python train.py --d_model=192 --head_dim=32 --bias="none" --tie_embeddings=false --extras=["some layers without attention", "local attention windows", "paired heads", "shifted keys", "gated attention", "value embeddings", "a smear gate", "an embedding shortcut", "learned residual scales", "capped logits"] --init_std_down=0.0533 --grad_clip=0.5 --decay_fraction=1.0 --final_lr_fraction=0.1 --doc_mask=true --dataset="wikipedia_en"
Each number is 500 + 50 x the weight over its row's rms, rounded and kept within 0 to 999. Layers, rows and columns count from 0. Numbers have three digits each. The size before them is the row's rms in percent of the matrix's.

# layer 4 attention query, 192x192, rms 0.0372, rows 0-191, columns 128-191
095:471582436499555561571589563495591490458576460586476487499479452433437535538492475438474527460518481478416493512438562427397531464510458396541462534535497553392508512459573454534500452594471450
154:511528473488592553547498536517578539485532463527545428583491452571516561489511481512566557385539593376444528534462505430444538520516450557532458550543430515502556515467529581460516462415505451
139:592513559492587567594480475483437533543524532540552449528545552511450554542510434483546568457493504452496535501556438417438571466443426452489435518474510547498517546568445553482479415563501442
099:514493616488511458499502584532532698403453506433541536535446458521476475510543372478472497554547594521493510563522500456508508432539513451526441427478536472463525525487432434501624438486494531
100:483544496501555453572585488561572436482440492479429478414472482450469494614515568533451576500568523501542558508561467433402580503468442394557586512465502489473407542558522440509531464550506498
116:458487459433483485459496483452440531578591491559468490460516518497456546555549534433502420476475457522531491574424544606514441484525466585537488583476538473432551457456526447498539468520482499
092:548498514500450528488542553525544435473530492573494484587527498603530460479455480434486566515614580458479502462538461397382516449460365519551439545523522523471493453516518501486513495462522370
101:525528620519497486504457484523510474492484540444522472512527523442513583519486535494542415498577519483632389504515624560600535400517560495493516435486512430523455596473476497587514544516507485
094:517539565494479455479486476526535502503472505441549502479484529448437507481498475508462457451367464550457474487522525464532494458461469475470412467467476520478522427541407407514547483650425520
108:415385535521504498499501609540501464503524544471584574545596508520492378463456605547495534580556503541597563511527595448540496519519500540508463463478432522470522565580461478447515552498483413
093:459589470430558482533518427451490468515461545609479484476515501532586476459574476533486488486559577496496430406464623547490549531507517438635513457446539565495510524407520608465511436571522434
095:525532529472555439593493432422506535428486471543542521445434463532427455466456403436575551443484502512549599424491482502460494488549407413516527539554471597461587555520486485484416546550435496
104:577592495437501527512420542560602512461482518546453459500487402488562569546418523435538462442491469342453478486446525471573450536485436500502504454504494480553542440508550493499495571527468459
101:498534506453447437531385478534591482409465589483581535466535558509557585586526529483488477531560439537481515390526439508541535539528582507556502473475478408455421481532433512562402422421501538
098:544492519468480510463517550463477430518460451463480466566415402411489428485459490479477547487479474544504458512515499457538408506499469467472539551504495414480544497540504430444513581511483464
099:452504509488495491481469565482499535402524520464476481485460549506551450543558577536519614488545461488537483484378447568511360494554476542542489427551506379437530441545465453499425551506506456
101:495470548491593521514457543488436480501594458499497544488475501521506577474470504506607563428537555629518511439522427436624546474454583534406555500480485503485520491497447392542463585478499530
095:555448473512441488524532543450582518498501482510431543437492515476454519468509552500452510520507504482427550558515563511488604560465455568511595440556446394519495444497554558542510478481507512
103:558508494479444505513502473456534478488507503486481518461481491432407484573561473569410447525477499409548530537478528429568475520526467563503512422580560473460424549478449485473441458565481529
099:506493483457429426453481565405551498448437547523584487406510482548495468494557586544460508467532460493530503426445536514531518486488465501530438463431517511477450468547483505451512502503445403
104:507551539532472643408520572503504573535456536500431439485422488481519538427493547538562515542556505539422406515534469526483514480510544545510324490557534490507422601495508508397501630410474588
101:481475575501457539525460526592506468468418502548515415488488470480429554547407529559527559459443434551572441504487510516447494438565483527462402534516522492476454610541516532508569584546460512
104:487515533465509509600538528511532547530404505433493485650588470575547468546598466521509407524396555489534620499516515523560438549450584576519508372470510495538525538554479534586504490467467484
099:454426552518470399399515589485459478422472631580488473495558466514602493516477487438527480493548441561494497485517537489473468495439596560558397530435505565496499438547536486520514565525486536
103:412493483615511489470532509448512545564577489528499499563417584542433546569556506559503536478591473455532544485489529520509551556510618496432481484536510504427398467495457545472406475459469628
100:475391539456525574416488388496451461597486457487513381518494511529470556498400556450546502581493557502521564470578501478505538462558530508457427516575540472532518545501576500468448536576561626
086:561438529471508435579543537483471421499495507536513472460560439481557453620424459480429473567490507459629537624499551443588525513491490552509529516589495429472415456536506550521477558481526505
092:517635525544495542386495511484483456444384604418495577358438436472535523490583516461507472530511452572539527509431521483462513498578460459509470573509512415395392560537536482556480538489572486
100:488583520550491484503459520491514398543406539507540576389515494501600463490485629449520416454509519492480398587459569483555533481517482555576453519432520502533490473502494595577496553482521435
102:510515520539501462456463459493403487657563515530552507546514428428564458464531506526346503456575532556555423416513507414452517463548464582535536520508417554481601474488537482541515538505520398
094:471589511462532493414474408482541580489507521501444544422580510442555531568518420556467452434503529483537568550509570475579584549471581496526450491502398541471470582531501489545495490529533501
100:591450463507475461395520531624422496514523492558495538439513523495477439553510481431440478518465456481503582455370587516500525581527491513599509482531454515430507523429504478487488494469554480
068:544500532418377563562467487446468543458534489446549509523574498528561488487557398431478437500479487452558434521509462512496532524568463571478498532459511555454554470492487588518412587543509555
095:471483552413527563590484560502505538496461539411536581547534543512490505430405498470469549444508506469499450449543375414501529548573485478483518467497414545491519485541535544511485463505464520
128:448514555492435589555443574522510544503451546511505541595479517441482525563463470498485530546555488502514533441554436411459452583475524475474415466531480549491516526498432504489519481472527427
091:502582577552474564538514599556533414499565540466537515453530378501492488470546497508443517491487494578502573430486547518450512472559546436472433505433494505495443522542522378508485429522508508
104:465475551504494566483388582444534543508489468565537475537481501492480583491447493461482441484555556573484497509454440508507497537544563508554531539592457486538437541553407465474499448475536416
102:488474512460506547467402597559579516469488471582528500587523525515464513525529477446495512509610568497549497516419466470479448580548543597613523502603485430452479520453438492524553456449506411
075:493495473410472421536583531479536567494480516406513513467481443495590482456346549505499455464471493525487494426545528615609530463547413540479525519425464523509523435537531432441542547420443524
109:579476536570477563542487468462497600477622539550526506513527441486488505458496451474513461378554526496532502453484443452505486578455440522490564510519517489490516427459467430607525455554436501
095:614558515506411445481514393573550509446531580477563520529510534533589474463559442513527518494512469518457556433607513581579487490461501471507529537526477550548441530383514477531527458520457491
097:441558516468492555498437410547572549422528521544397460540536550483487521511574445536407551514517514386427536572512510468476400578446583530514548462466486555491568464428439573466519449520565470
101:553473444450583447564491515464544522531487503490495475427461494587492467477496484533531563551560441526377373562514552496548517495500491477509548506624572545551425471474536545553550430578435519
107:539499571589496488467517491559493484506564478547515454459458602509508393419435547538450462461480463526501407430518451534558440528431572483503523509409545588554466532576468500449498508503414520
101:554543532562546508549522461449570554463456514589529562482607573586399534561455521486497411403531464512505470527538463527491495436547500523448454472478551385554493470434449540518417507488442593
100:580602508473507403490426454442537523464386444449455541526503524509555576562550423526486507415521537423501486493455478486581405569448489602535460541530468515562463564558510496469497607460536532
099:561533498444461508532491618545474532527531432501515556492488451464500515546602495495531457410470426540479541483488616502479546527441525506526477506495471500456483554468583499514615515533512495
105:512492462570490488524530552530475492496518529389490537526498505487492460483539455530533508393537527469509560555516539572541429450484505516489493493552475431465516467509513580522492589507541527
099:492473444570529516545425449507484417514428593525420499445534521467438491395464490591451460428400448564446505517463531551534447641568358484410452558501531542546501575530477468629402489463561436
100:530528649521483520470532487463476571461593467498552555508427512560502569437444538443521502535434478494523375419391525541420444478439520520524587451475549478516486417576522492556513511501498443
097:482477459565554506583477485540507422520548462535503559444503480457520491558504502578547488544527531508434518463416396472466440496489553569527565462551477456489451552498552408646487551536545517
109:544517477472595518539536511463510585518548463520506491453528472532488452528478499399497513542506593503430519526492501505480586537418477516521467457416522507499628479406532522559515511455451507
102:574446499575500483396528529468440505482454546467583495560531494467461424506545392531470485549466487522467607506511395400506500486521522477568546589494501457486524543554457551470545473517565490
096:555373519488508495522530522504578517561497466512525445564504488474507519443445378429443548508462443554473482596469483567516504583541656466492449491442608399490518446591482452478524537564459579
105:462452570463488423486524551488489480575483474389475581532481496570438480537493529487524408569397444448482555446466427476449442583464448481560555555558500528472512452487472454500447580499566534
096:517457488475510531425420544511453461572540489467527441477529565510474500530555475511506478481519569422598538469545493462445414503516460497484529510507407506577466486569485558526501517487505511
098:412509555467459417529505437550535506530453489494515488463422464570559493426507494547528525532445529371471564528574567464545514450477558485475451465503481579535528501523524430464542467571482457
104:499430499473492481515416489491437541590485540446529498417380493566545495491524495440486624431525535435535561568537547520452469462609513498496568436466500498492508625475486564407518505456444516
100:456423491467562470486593449501498481454566452482543431552501501547515465466490485495610453520480479502500383549480502473521515471511467584534552505483484536476407525512462490450538505549567563
099:573570566485445481471475474467446526556519467469462481520516459532470514504518543442496401506503417368526469516503541610530489501495475449583379495430474511472499554447450557485478487443472445
098:455464495469559485563560527489549545453603642547498486501583532504483438507524534513503501489425550463484551501494567576568592506484453486464492437529494487538497507522498527465462509405561504
101:507528505466477593556450562542529421483485518441513463467506490546537470510337576535523516439508482444478411531450446477494494567484545493499515457466519452452417520413407613409606519521510476
101:498458574479483528429493445437467545414567537601628509491553524566457477488543458574438539521466451458489477632545576471537472484514524485500442518486455502464520512570504422433551554598430539
099:496571513530607482461482517452430496602476574478486481562508489518435516463645620540474475442392542492485471478587535444508575486516548548395531437522461529511411562517503518510502637550514517
072:489464493515384356533487444494508518416492501416504444450430533446468518478424458513405483456490493513543487488454562536481478573552414531477450485514460490449494458463484570435418525537493574
107:478501523513501587496504506550548533468537469470529462497548542455497480467568472521451461545486580455444415498497468451523409547520454488507524476447482525516529517553507588527531522473488468
075:526496465538517473487500421436428490531465490417489468424482561493442524534451527519522526522448455525448570554411508516464551448504499447485397530453543515471501482583492483530520480513549456
087:459561505516467490462475401560468627442519497554516517514491553438518610530469515445470469497404441509434466534510546494502497502487484521463527484534456499505548487481559512593523526476479401
068:574446460489571563610532607524524452518544554604507547526532564512402510525464467386498537484493477565438502528472538495436488477462593633544543523595574457492562526557530456549575538493412466
094:451497420495476588506519447422547535493511483405416484413434435596555505495554508433445475398547565491449518504408530490430558577502458555463516527556466445465488506500498556444571523550510562
125:457524507549502589599422523542472537537466573571537517591561511454509495507478409505413467460507510531485444505565495402477472492418465399462400436483483465566527465542475560490448470511561444
104:518459481453571451519486497555495576514465474561398589534463497563613460491633479549578564497442544476555388464489451495481495453421440530488462508493451428597515437483580452478443493520436521
101:502399554451432502601552474535430443532553491525465576578535551447536444507529515536516564508486528483520503489540568500475468425488522530498366514513537542519452500453526499511425569490528455
094:453572509505452534470533426506483405501474583604531510551482495540544547423440568497498542582575522563507563440463498536523474499499469504435496529456541554401382503504527473484455490503481435
098:557614495475523548544494453434525447476468569559436458432517526539480497476441513490488455594542535527476536447440569530476543544515423584474473439413483500508571421412547557452409438545545400
098:510464433509643468618501542504508471462597433484517519530505469525540530446454465455445428480534493483569532457536560553479538440533474558550534452490497442540578547481543524542516515528493459
095:494528427546461530417542500530540467537467469536457451577482536487519506509515490454432463486513562439407509606490576518430514523499543485595488535507575512494538467523513538518548502473546493
100:523492493489536462542448569504489517548506543473641442563564509493570557508461466568507608538498526537548433465518504456447487532521538437441515475468525420461452464491484543444460414441590523
102:492512496536502440484506509576506480457517414634443438463534647528518434534493511546488567553454473522575500469404613549469545556477489555520555591552400525461465536413453505517551536544523505
089:427453563498529464561452519485487514425525535549398479460509639477443525512545560494485514406474474519454425445472439524517442497440536544555470512552429421440391556409477440472571535553503581
098:451477546500445428537522477486503463562470508645528516482518511578405551447559516556470468446569472452557493530539485502438511464441437458413463471469471352439483449496467465586451468463523493
095:506495478525392401448502488436467487508527443544471496514480546530469568530417505532553619473518396591473576481504486523411526513509542551554494524518539554477524545450521535575612444514441545
102:413408501363540461556489532505477505488494490529484536534529511549534478387504476536406469454406456527486534544436551488542537502429429465439356560460445485488389500389516511454490368526528439
093:542532488442529432417485514490577473464504565429586406524481523568560586520499433542464573531464493625495478525485518545446521550539480484496561554526429500506544536440487434558521467458523405
089:476525484471617431496468473418450474573508562511443532540444511513476536504599525450526582426444493489528604517530532585544532546563508514573576526522489531389483476546367505481425505520509506
104:569484522446482461453484514520527475495508421518560506553510388547513493494494553437584533449589510541568525487485510480492493529384544504534524434523444459408552503462527395443417524447553553
093:542509560473449459454478495511531471564503536493534511503489495460444447516555478508491433570465575495529551521595447496405509467613528460618564544447569568560565438507464422431508366497425530
104:501511465524494531400560481501481480481404529420426506450465439549519408491564434408445476566473513465595476457513454446537531551579560449549503496494562514502440545521423509485504477504519546
098:444411521526462447489500501465464545437463497489503520393439632509537531482541500355497484563622488484566535578490485502526455457595469570487494507493581476483559520431556482548524549531591565
096:550573607558480595551432407450483543498483548491495409472485522536603505500562486497548412440601524449544486447383519432449458515473499468550532466419584556451407532542498521481498422549574450
096:507449516484544463550487434601499514542467400476428432532449619461489411492574478564589521495489524488416405525500578543468479409429515461518450599492543501542473462421570462458446543498483533
093:493598542526441519492502396468609488559480451500551553568553584494393574527551448540568498478476490555482439540489520441570472593522437530460459459499481458502563433544481483516554537580516410
099:450533455511534447498420418486459562461429462495543491506512529442487487532449457478529453388585486536504551500504485499419511489488437479399471472555516628474560456510486504365466432635631484
106:413405556455554526513577501401538531559506556421516427439479523529526499618473509519470547574516467456508471550499505533387586493602546515578447490576539516485502374536474484559556435451498425
104:450501463530563397457476546494502565490554514547539432537476520522515488444433521520476440451480531472442465598551544531436518432486499549465442551563513531483510580609572463517404556469420451
089:514456556667466529440472492520518522491509466537552434493464471577474495515527509346548518459545518447511612565456552567423458375440493530428423456516437493492565510475514518439496588472462414
084:537562530535474480502590535590493449518496495501467458495500556432510455534536592617488453414557541493509484487531459482508558531430554486527588499574540462574442512542556485553568463431493554
098:530462445496554512520489589470501580521573432478449405463479494589475502524531517466506532415507534416475492568401505498462490465507441616449500479583479495500530530368537520461477493406487547
138:483515537596512554520470578441485591548575521471545492434526535519500492516543469524470534450515535490492464499445442386525503490487446422410463424492418575509499536468480573499483464471529518
107:417427537428503545492569533580489517474397600476604434527592480364438512569531481594531544518524544480540496501411511516534505446451494511501572542516472473536495525488487534472555603441415518
061:530520453442526430498550408485450462478344512461493510514471434510535518562451453529516581548447522554566462436592487552484409560517471449585481486448478482471474494501451509452516499526512454
089:513443528505494531483469469508401471512586488545506472507449541504459511484481571497555469462480465535505549526566480542534470422536522549519470517534614497501546488482471475522455462473483447
103:501508455497436463432501629579572472507503448515490484587444511573595437517590470484457541458520556557499463478422473483472548550469446557524521485543495471471476499462609483516571503507434518
105:594526535486514541590516473410520483571515529422459479400482633475519515389505556517519453546578593470528540573434438495537467412641588495464485473465549531568525518497499486598522521403513445
114:606480517477408556419496508520598483626464461455528482550500498485474477517540566525562456584535548532572487491484567501526595483450538504467530469441455491553562519464616412473578525511528429
108:532459433473510386535488488506608526506529539384531528463429567578464451521534520553533602484518414464567474494490512430495556465513511477548554486499457480343597584596453458525481448569443528
108:431491478460489369491552471506483398448522384609526479462493536500465464499503444578441494470510472542484544524453508504464493385459543490530537533458544529493524494420495471568564441527514453
105:514514516523446454547459510488442509420537521530548404452458455501504510473507437520548561483488551603556567430486501542394466452539489429442569493491545518485480509504419507503463454544514618
099:531494609550571455475443489455550542470512433462493519464556590432451531497472499498454579458605459456432415458473492466549524353438571518467600416464436537512495467497547526584453521517445463
104:541516492494533500565510515431418437403546532490526412438394496497478541461494535546424503480534409560514469477476499503585555432525442443496494563359511432516450414501458466456519505368457465
099:491402569456555550494460477501444415526448580441429414559507492492558459559613465513454565500533490557579547511473523475477517459480551486538562539537504432462542514593514423545522511572453428
099:491522508501543405477522464463512472455498524493568534457527534562481454475527536487483468560505499534467470484503424570565537470491514538626569495520427477518462481628517509518455538430451461
097:506528503463393559533573532540458447544537484516570546529439469489419529463521449528494540484503537557416416449487582526419581408486515529555597520472498532477486436477488462574517491536466566
112:481567586488441407540531543424535498513463548543461438483488481460485549441503537518499579314528463484486440524523422542489505468426413561480464478548472471547482512530566478578457532450480459
108:595467443542474521594611557486489386589625478516448471544522473449418454451506489418458420492407558494485545500487576509436504572540537482427523458551493486452560544355430445437513463473472559
111:491466447442446429504544556480484555512538553599613428461477421433527420490462401543520476563486478387403491596589602464492424478422540472532464534439463518483518520457483463491543401399563459
106:509540554489506538488538509474525546605538526473503504457510373527459576529513488552478488479576555457517563607445487500447500489513560522455461485530554403433490459460534578558532526509469546
100:466568548495448467557542512455530543517501443510358486448522623509565543452486514532480527519569438409531505496436555520427475503494576524483517485552446433419505517488470497613468554478501546
106:572443601529510547461498517588536616500487489537498516556468485477502481529449471521518439530539606489555571588472558569479512532532553507541569463413595556569453506442567517501460484495428555
115:504461561521561464546546510473432500464556501567489520519537389526499489481478479387453517514509531449552599439471471444416454564496469482547557560530448511573526397424478551544435406489489442
105:516451476495559423527504580518486496553474524459523504423504490535487489491593481525464545560488474472593539574508612532486585456467492470384581581549479454457562515472446491413529482448600555
114:399459474535487525422551496595450443419463512532532504581520534466511468561517531563502514589474476501532399558448527528520554438568438546496431534601572477630517478528556440545476576565488494
116:529509528547415547469493438514439363502417479369417500440520463487542566551396479461404445591537523512547478560505489520508555457493569441524487422480503562459451571562487449539441510498455547
113:475544513503524525405495407542520485472460401521509524530437476493597516553490515559563553516469516606468507476483528529422567527604508509566419515526428388483507557485547380575521563480569405
107:530605583523581534519424468437483475491495462455487410445437594455484572532471437539406544382505519469549552508453466546488466418491419447394444509552491488416452535526530483504506621384488595
110:532507529587444529511511528411539577398465633461486464357468435504461581414473516446529510455498479520517507520509556500475468473450622481487469606540488540449455436528526460562484530461554543
102:546510492407476622463505501602468529457446521444454436496536478528597516436495442515595424477503512544463531519555552488487470559515445453509580552535465473446450519557546540560481573526457523
101:651335560473543482566506502540522484529540412458450460564550503446490512480573467518596564541479521460446566520432479461520559540625469549573505404591484531572500573515566455551450647534476525
083:510464466440543657528519503553552528437508472513510479500507543490415515569477469498575576474519541504456514554564511445459554567450537534531606532566508554433482541431452491586559481496544521
127:596583539456524576482506517597530563405480493441509522542448521561497497525428419506547583469534549414427506461534475397435569534497463547559526436549434512467518528507453465471539511407562455
140:576554557485453542555478567551537614469563516460524505528515564569417498492499419546573501570495488453459527508552450345454525554425463455493456495501463586439519520471428500466552418530558517
106:541506575574498471467385589454500404478627504490509405453426541499551501434515546576522526552470582523553455518523465447498495419475487415498397585516565468515498423590516521530587522524529456
089:431445492470497564476496513495483493431518533540604468483550628526402434610535537549525533405538583456517594535550469446445510561448450526509485495517451513440458548504384487534557496468510579
094:561461451376543598494487526482477630502602451474538494498506491564401471567495508494557442467552510411528541487455486504436474513511442581513557618594514519379529491442449475453555479465480602
088:517516494494464518369458445630546417432493449582487450418493542425633507551504530510484570483434575485512525535490501517457472537498481534604428474571524401484437532555470479533449553369482477
093:539525431479441558374500487592478514547553442572489507466484458537550550479536532488577520524509491471448467541433481520453544580513410577464410579419509513531533475478562465445512490457479540
110:489616513490457419517531497511468459580486576449450471536453485552506557477456521570475546544477444506537582438616503550506401469497448492474420474490493482500520461535513520444542556628567430
109:506424562377504496526536544546582425540480416494515535557483558480453500410645477447566546463512492485422526404511500524518491480452507524467505464424518494486494499450474337523493599540459531
097:457460497457488479573549517493508415498542503512620460474476524542389421554434490455456472465461474590504475511572444538591554490516504508543498506459521472407536542536497535444478505460464570
095:501489517528612449539466512510444527454466516531516581524576451498386543516490506519553418506547350487514473430533450489576491539539460410509519501332448523513494531520472425453515465493482533
101:514561479533546450520477432531520417542477573532432475445493456584508559500507477525414488513502496449560559416556556525421502511539491480421466538577443466509544569512547541561402465497492478
108:596630430422412559478448534482546503580544476424507547470405490544538486426517487499542514517567486462490550485416468477512496491429504506517533467552479452584515520514522550413572518510529495
096:507537498383530466570491474534463511468425444420500479573598495456495521521478473562456490407564516486460524532549496440552501535507432575513475500551565551432495519412486480554488501388521478
110:404348468483479508458569509525444529513473467540531506551542453484591505513478492538538505558435401429421474497530551551546478458574486515407459515556490520550517597491624458589538537477432419
094:572404497457507352436475478444457550486439503514464487455450529492561499557394465498489442504480532505523518431483537481462485516527483506538435545456503501493554464496532497508540500628450485
092:449456492490500435531544461456474526533569454507484533510483513551508448478520544467488568438529487571480482440506505546438478471484519469541429434494376448500450414543554512552459503550455501
103:460533515523532440523499477493473487562496604466581651496561478458510517438526487447436477534499491489464490471494489501537534459460372441553476452389443526490507554578552475501392538422460447
100:515532585555427438433583544541422506521531492490496488452410493577532560496537515438444531463481468589443544376480348427471468556433480534521548533561412492470489503560452376564458616516546514
097:484464466443520418519576528512504359464406444541548444555472478368545557439537417506442463497467452574453529605558449470561456520514498497466501424482603451524497502614472420556379493378476580
101:533450462488399549487535539561495472573483486511530421455402412554483518449559507524384546583419489416545444499485429433475490460528518435527483485482498501494449576548472598583535489564433559
107:453611488412495387518525553532525469502530618477587628569435494462504438513458503494472574543458453488485555476514567527522504491548533572528655536565512444528495542569505505531429526524522491
105:510503455615570523485442466499543472472532505528453433484490447480559362492436441492530547504488492522555582551442506528481521508456459519605565448499519445495504477482479495534434416447433503
102:524456500395486416535532497472542569532530539512519518489545547471537560486522509623487444542501527527497493537526563472463525506409412404492500427453560451501488476511423456496480545606504518
102:537401472468505452488512566485544520437461461488567606532401448457510540541522457560424565515435452535559605404410470505356515511495497488499534473391490571480512466467457561479560483539521547
104:465527446487454533519469540572471635552523507484537532462444539546482466472583526456460454558446387506500576507490572502533476529456522529476493535490495561553573487465451608484453381517551550
110:528489522525526492576472521535573533456512532500573526504547458521413421559517443488545445543530592430449429435497453528499447558481474495521370496434533479492574540525409604561440494394538605
122:535501479477520546464419486459399483522641556602503559517544441564574500508503539504489556469631509519586507420474465486487522500498535447580467506549473483508395419509411479463546495406543500
104:473494457463433420579526460604517461491465470445418482522463409508471420503570520480497539518452417471458465571514449450527557466452554480487500558502445541476503538454594510500452529544498512
107:501436525490553589483514445375583402454446492410475439452532552525609474433503635574480478403488483566525545495474616529500509467506487472557548496486505541539555595504526492587500511540589464
099:466479517612531410471501459403439472503538565548465491487574482468488537539500422469480521575504427520573437488571565553459501449482516522482478578526488502493497493526561498423488514497512419
078:523447550492572464604470539489514397514466536525358461444505509443480564544450563468459514498561489544515486543452460448532433452394543445561518481465558388431516583530585406600532493531510500
105:581533472542482560499497510495512466487503426565456499478518479483560486563431440471491526570546449518585481489485422472422501552540465481561538457526384471397456540486479442508536447427468585
061:457400533527486536440435463536528479496493596481527475467528450452448585486501472612619602489476526481461507450526560548561560479486448488485513507544532424508578512496471429538515531512490484
097:519542528541507393441558547495501531570500517562442519443499603515517543504616573444445513510455461506496501560506574534470452573496440565547500556540441492464533480560616492601538570526457459
084:486460467509538490429567447498450483474520438385557463491477492567544491482516533515431535486512496472528526439568475511403502547497437527445481511426480551487537429496409519386516516542543512
085:472399416515528537451425550428492464518598527541422478480535494553482564557486492454532491519473461504456479546429486518447502487606476656524582574547534392497499531434564552501456591445476498
110:552484507513485517539412526443396457469541543561537566540578531442413483529398514515501521478561502491526480491516451387469490508477505509452402441525472494490499516512467503529395477470510557
089:494497492572526606458447470471538461427486542456506456506494488565498491599564492578554431523465492478523421537473523442459466485504442439419459499548494471438412495482517474538524537523627500
089:448590392535473497458428399517496534434539463581621609419452490414520552518479544494468487505483489472466487495523518492510461542515510463464608530524416576585574502537500551489556513448533515
088:547501547482565412517618482588428521497592451470505555648562534413511496495588545582547477557533442548542517494467536515539450516524554420484454392489427505510440563446463511483499453489493560
091:596443547459492591421460371515492500529493552484457532485621485452459462482545514456583436528560466488470501615408518472447403511487397494579479469543543422529435589503499531555531432474534411
095:435491472576508490467457568405492472357495610440501447437459403463537572524559514483507548531493390509524515485501479449497464523584547504498541493453582518467593510476448491585464537494526500
092:607444519461532497571453566518505432501510551509370487479548517613486489502490519557589489526474467467510489536495468557553493532387591465485629488570488396531491486476480489512450521528447523
086:508405573533560447429503635549572472574516582561486443589452517545505485469547448534475469575491565494429424459448506571508493492493524521532522470527546508472566538427543495548528532440534507
087:471531418580472534516484466389478466505426504489533624488576476503438530489466449486474527510552523536513516482466439437506431530612372607527506464459488529524495611567554574460525509472473504
102:454430451515501549478482528538497467452523518484436484522554539478511491516511462469486532480520343499541538491538505551486453490536481472517609533569478548515499444457379472536430484432493519
089:616506427489439536464499487571504487491471516537498512544542471569534482573551424478397543575461507416515523495485408444508447490566533467529499537505420433436525465598509500444444553483557542
092:531497577533426519520392487496552471447458473435414399524592573477506469469459576517466425391580539471517532513507522411469423377466482484499387429542497424495490463449442572543576570495484522
091:521515434511440435484532527592394515507541484605476479513578513512532490495466518480489414565455414452432497509541537516467493498502449546444448467407541512544485515473510569449526518493544573
099:517549525494437443445504482467426494473514458540495489460555380515578531636467567495541490515505548440468549432565427448508463528437472465521503473465513551534515441392562504503506552449544493
096:474440457476426518486564572466424413511531559496551434447508484449493484431562470483541450516502484478521440433572489485549453521590487517433506470490430486418537497456613488429551501556592624
094:552492569582529600497465480448470544510462569496477411562433442610602532457481527525548496524560521490393517580463603472494467573462575441475479523469449510499611474578511523499519577404533418
099:594523542559492584440540590479460482527489546551617555488444394516433509495491539504553535504567547548453534513513480583538478523422491574529503410489416527456557568476488510485526478456471492
093:521452429552551550528470520503488584534526443392464480426418514516472554538458488458593517463535523466468507472459488441505500532483512504529552563635445439516528538532451552467536564579569572
088:419468472431327366475503482516406542549517472568443548512469447535510512443600494530541555518479447585424554537507450456408473453411414545511496526552481551491471529619524477505490555571541512
096:537574494511589520479500490503442468451561576471514463355522577451515407479467428569502492527558468499453524445443480443454448530473528460497437531590574498515436532551479502517458511511499466
085:536492457536526414624460567537519496493483451512536462555547475511478484478444524493564384505522488426542477496484517496571494442425511526545612414408481545519510512512457555546485544520480491
098:537545479516484544472590502517461447538554423517432574479444497445522535564424432528446422624451513474440504535481541530528623555480479400476490496627596471527480496484558479575460510483422480
084:418452488484461544512403538532566533481597514572449432483404561470598467485457408568540466462499532567473461424472478496535466478599435498485479456457422498501511502485439632490497459502518421
085:480582598455481606519475484600548452485499509402485529438476554495453529460494489504448481464445494410414524441476525486511574511484440506532503503513505491432576528534396479495415555486468493
086:571504509457641535467372575478527515527532511573550491421465470520542390528549481520540555630448536541599540450506429478504436427529480377454470539479607582517483492492389496497481548511492459
099:544597432430508616560496534492511458462506505536525531451590521565463468415554509518490498466535449580519530470462493527576553587477492437549468572460580568496449497438470446535468564485480571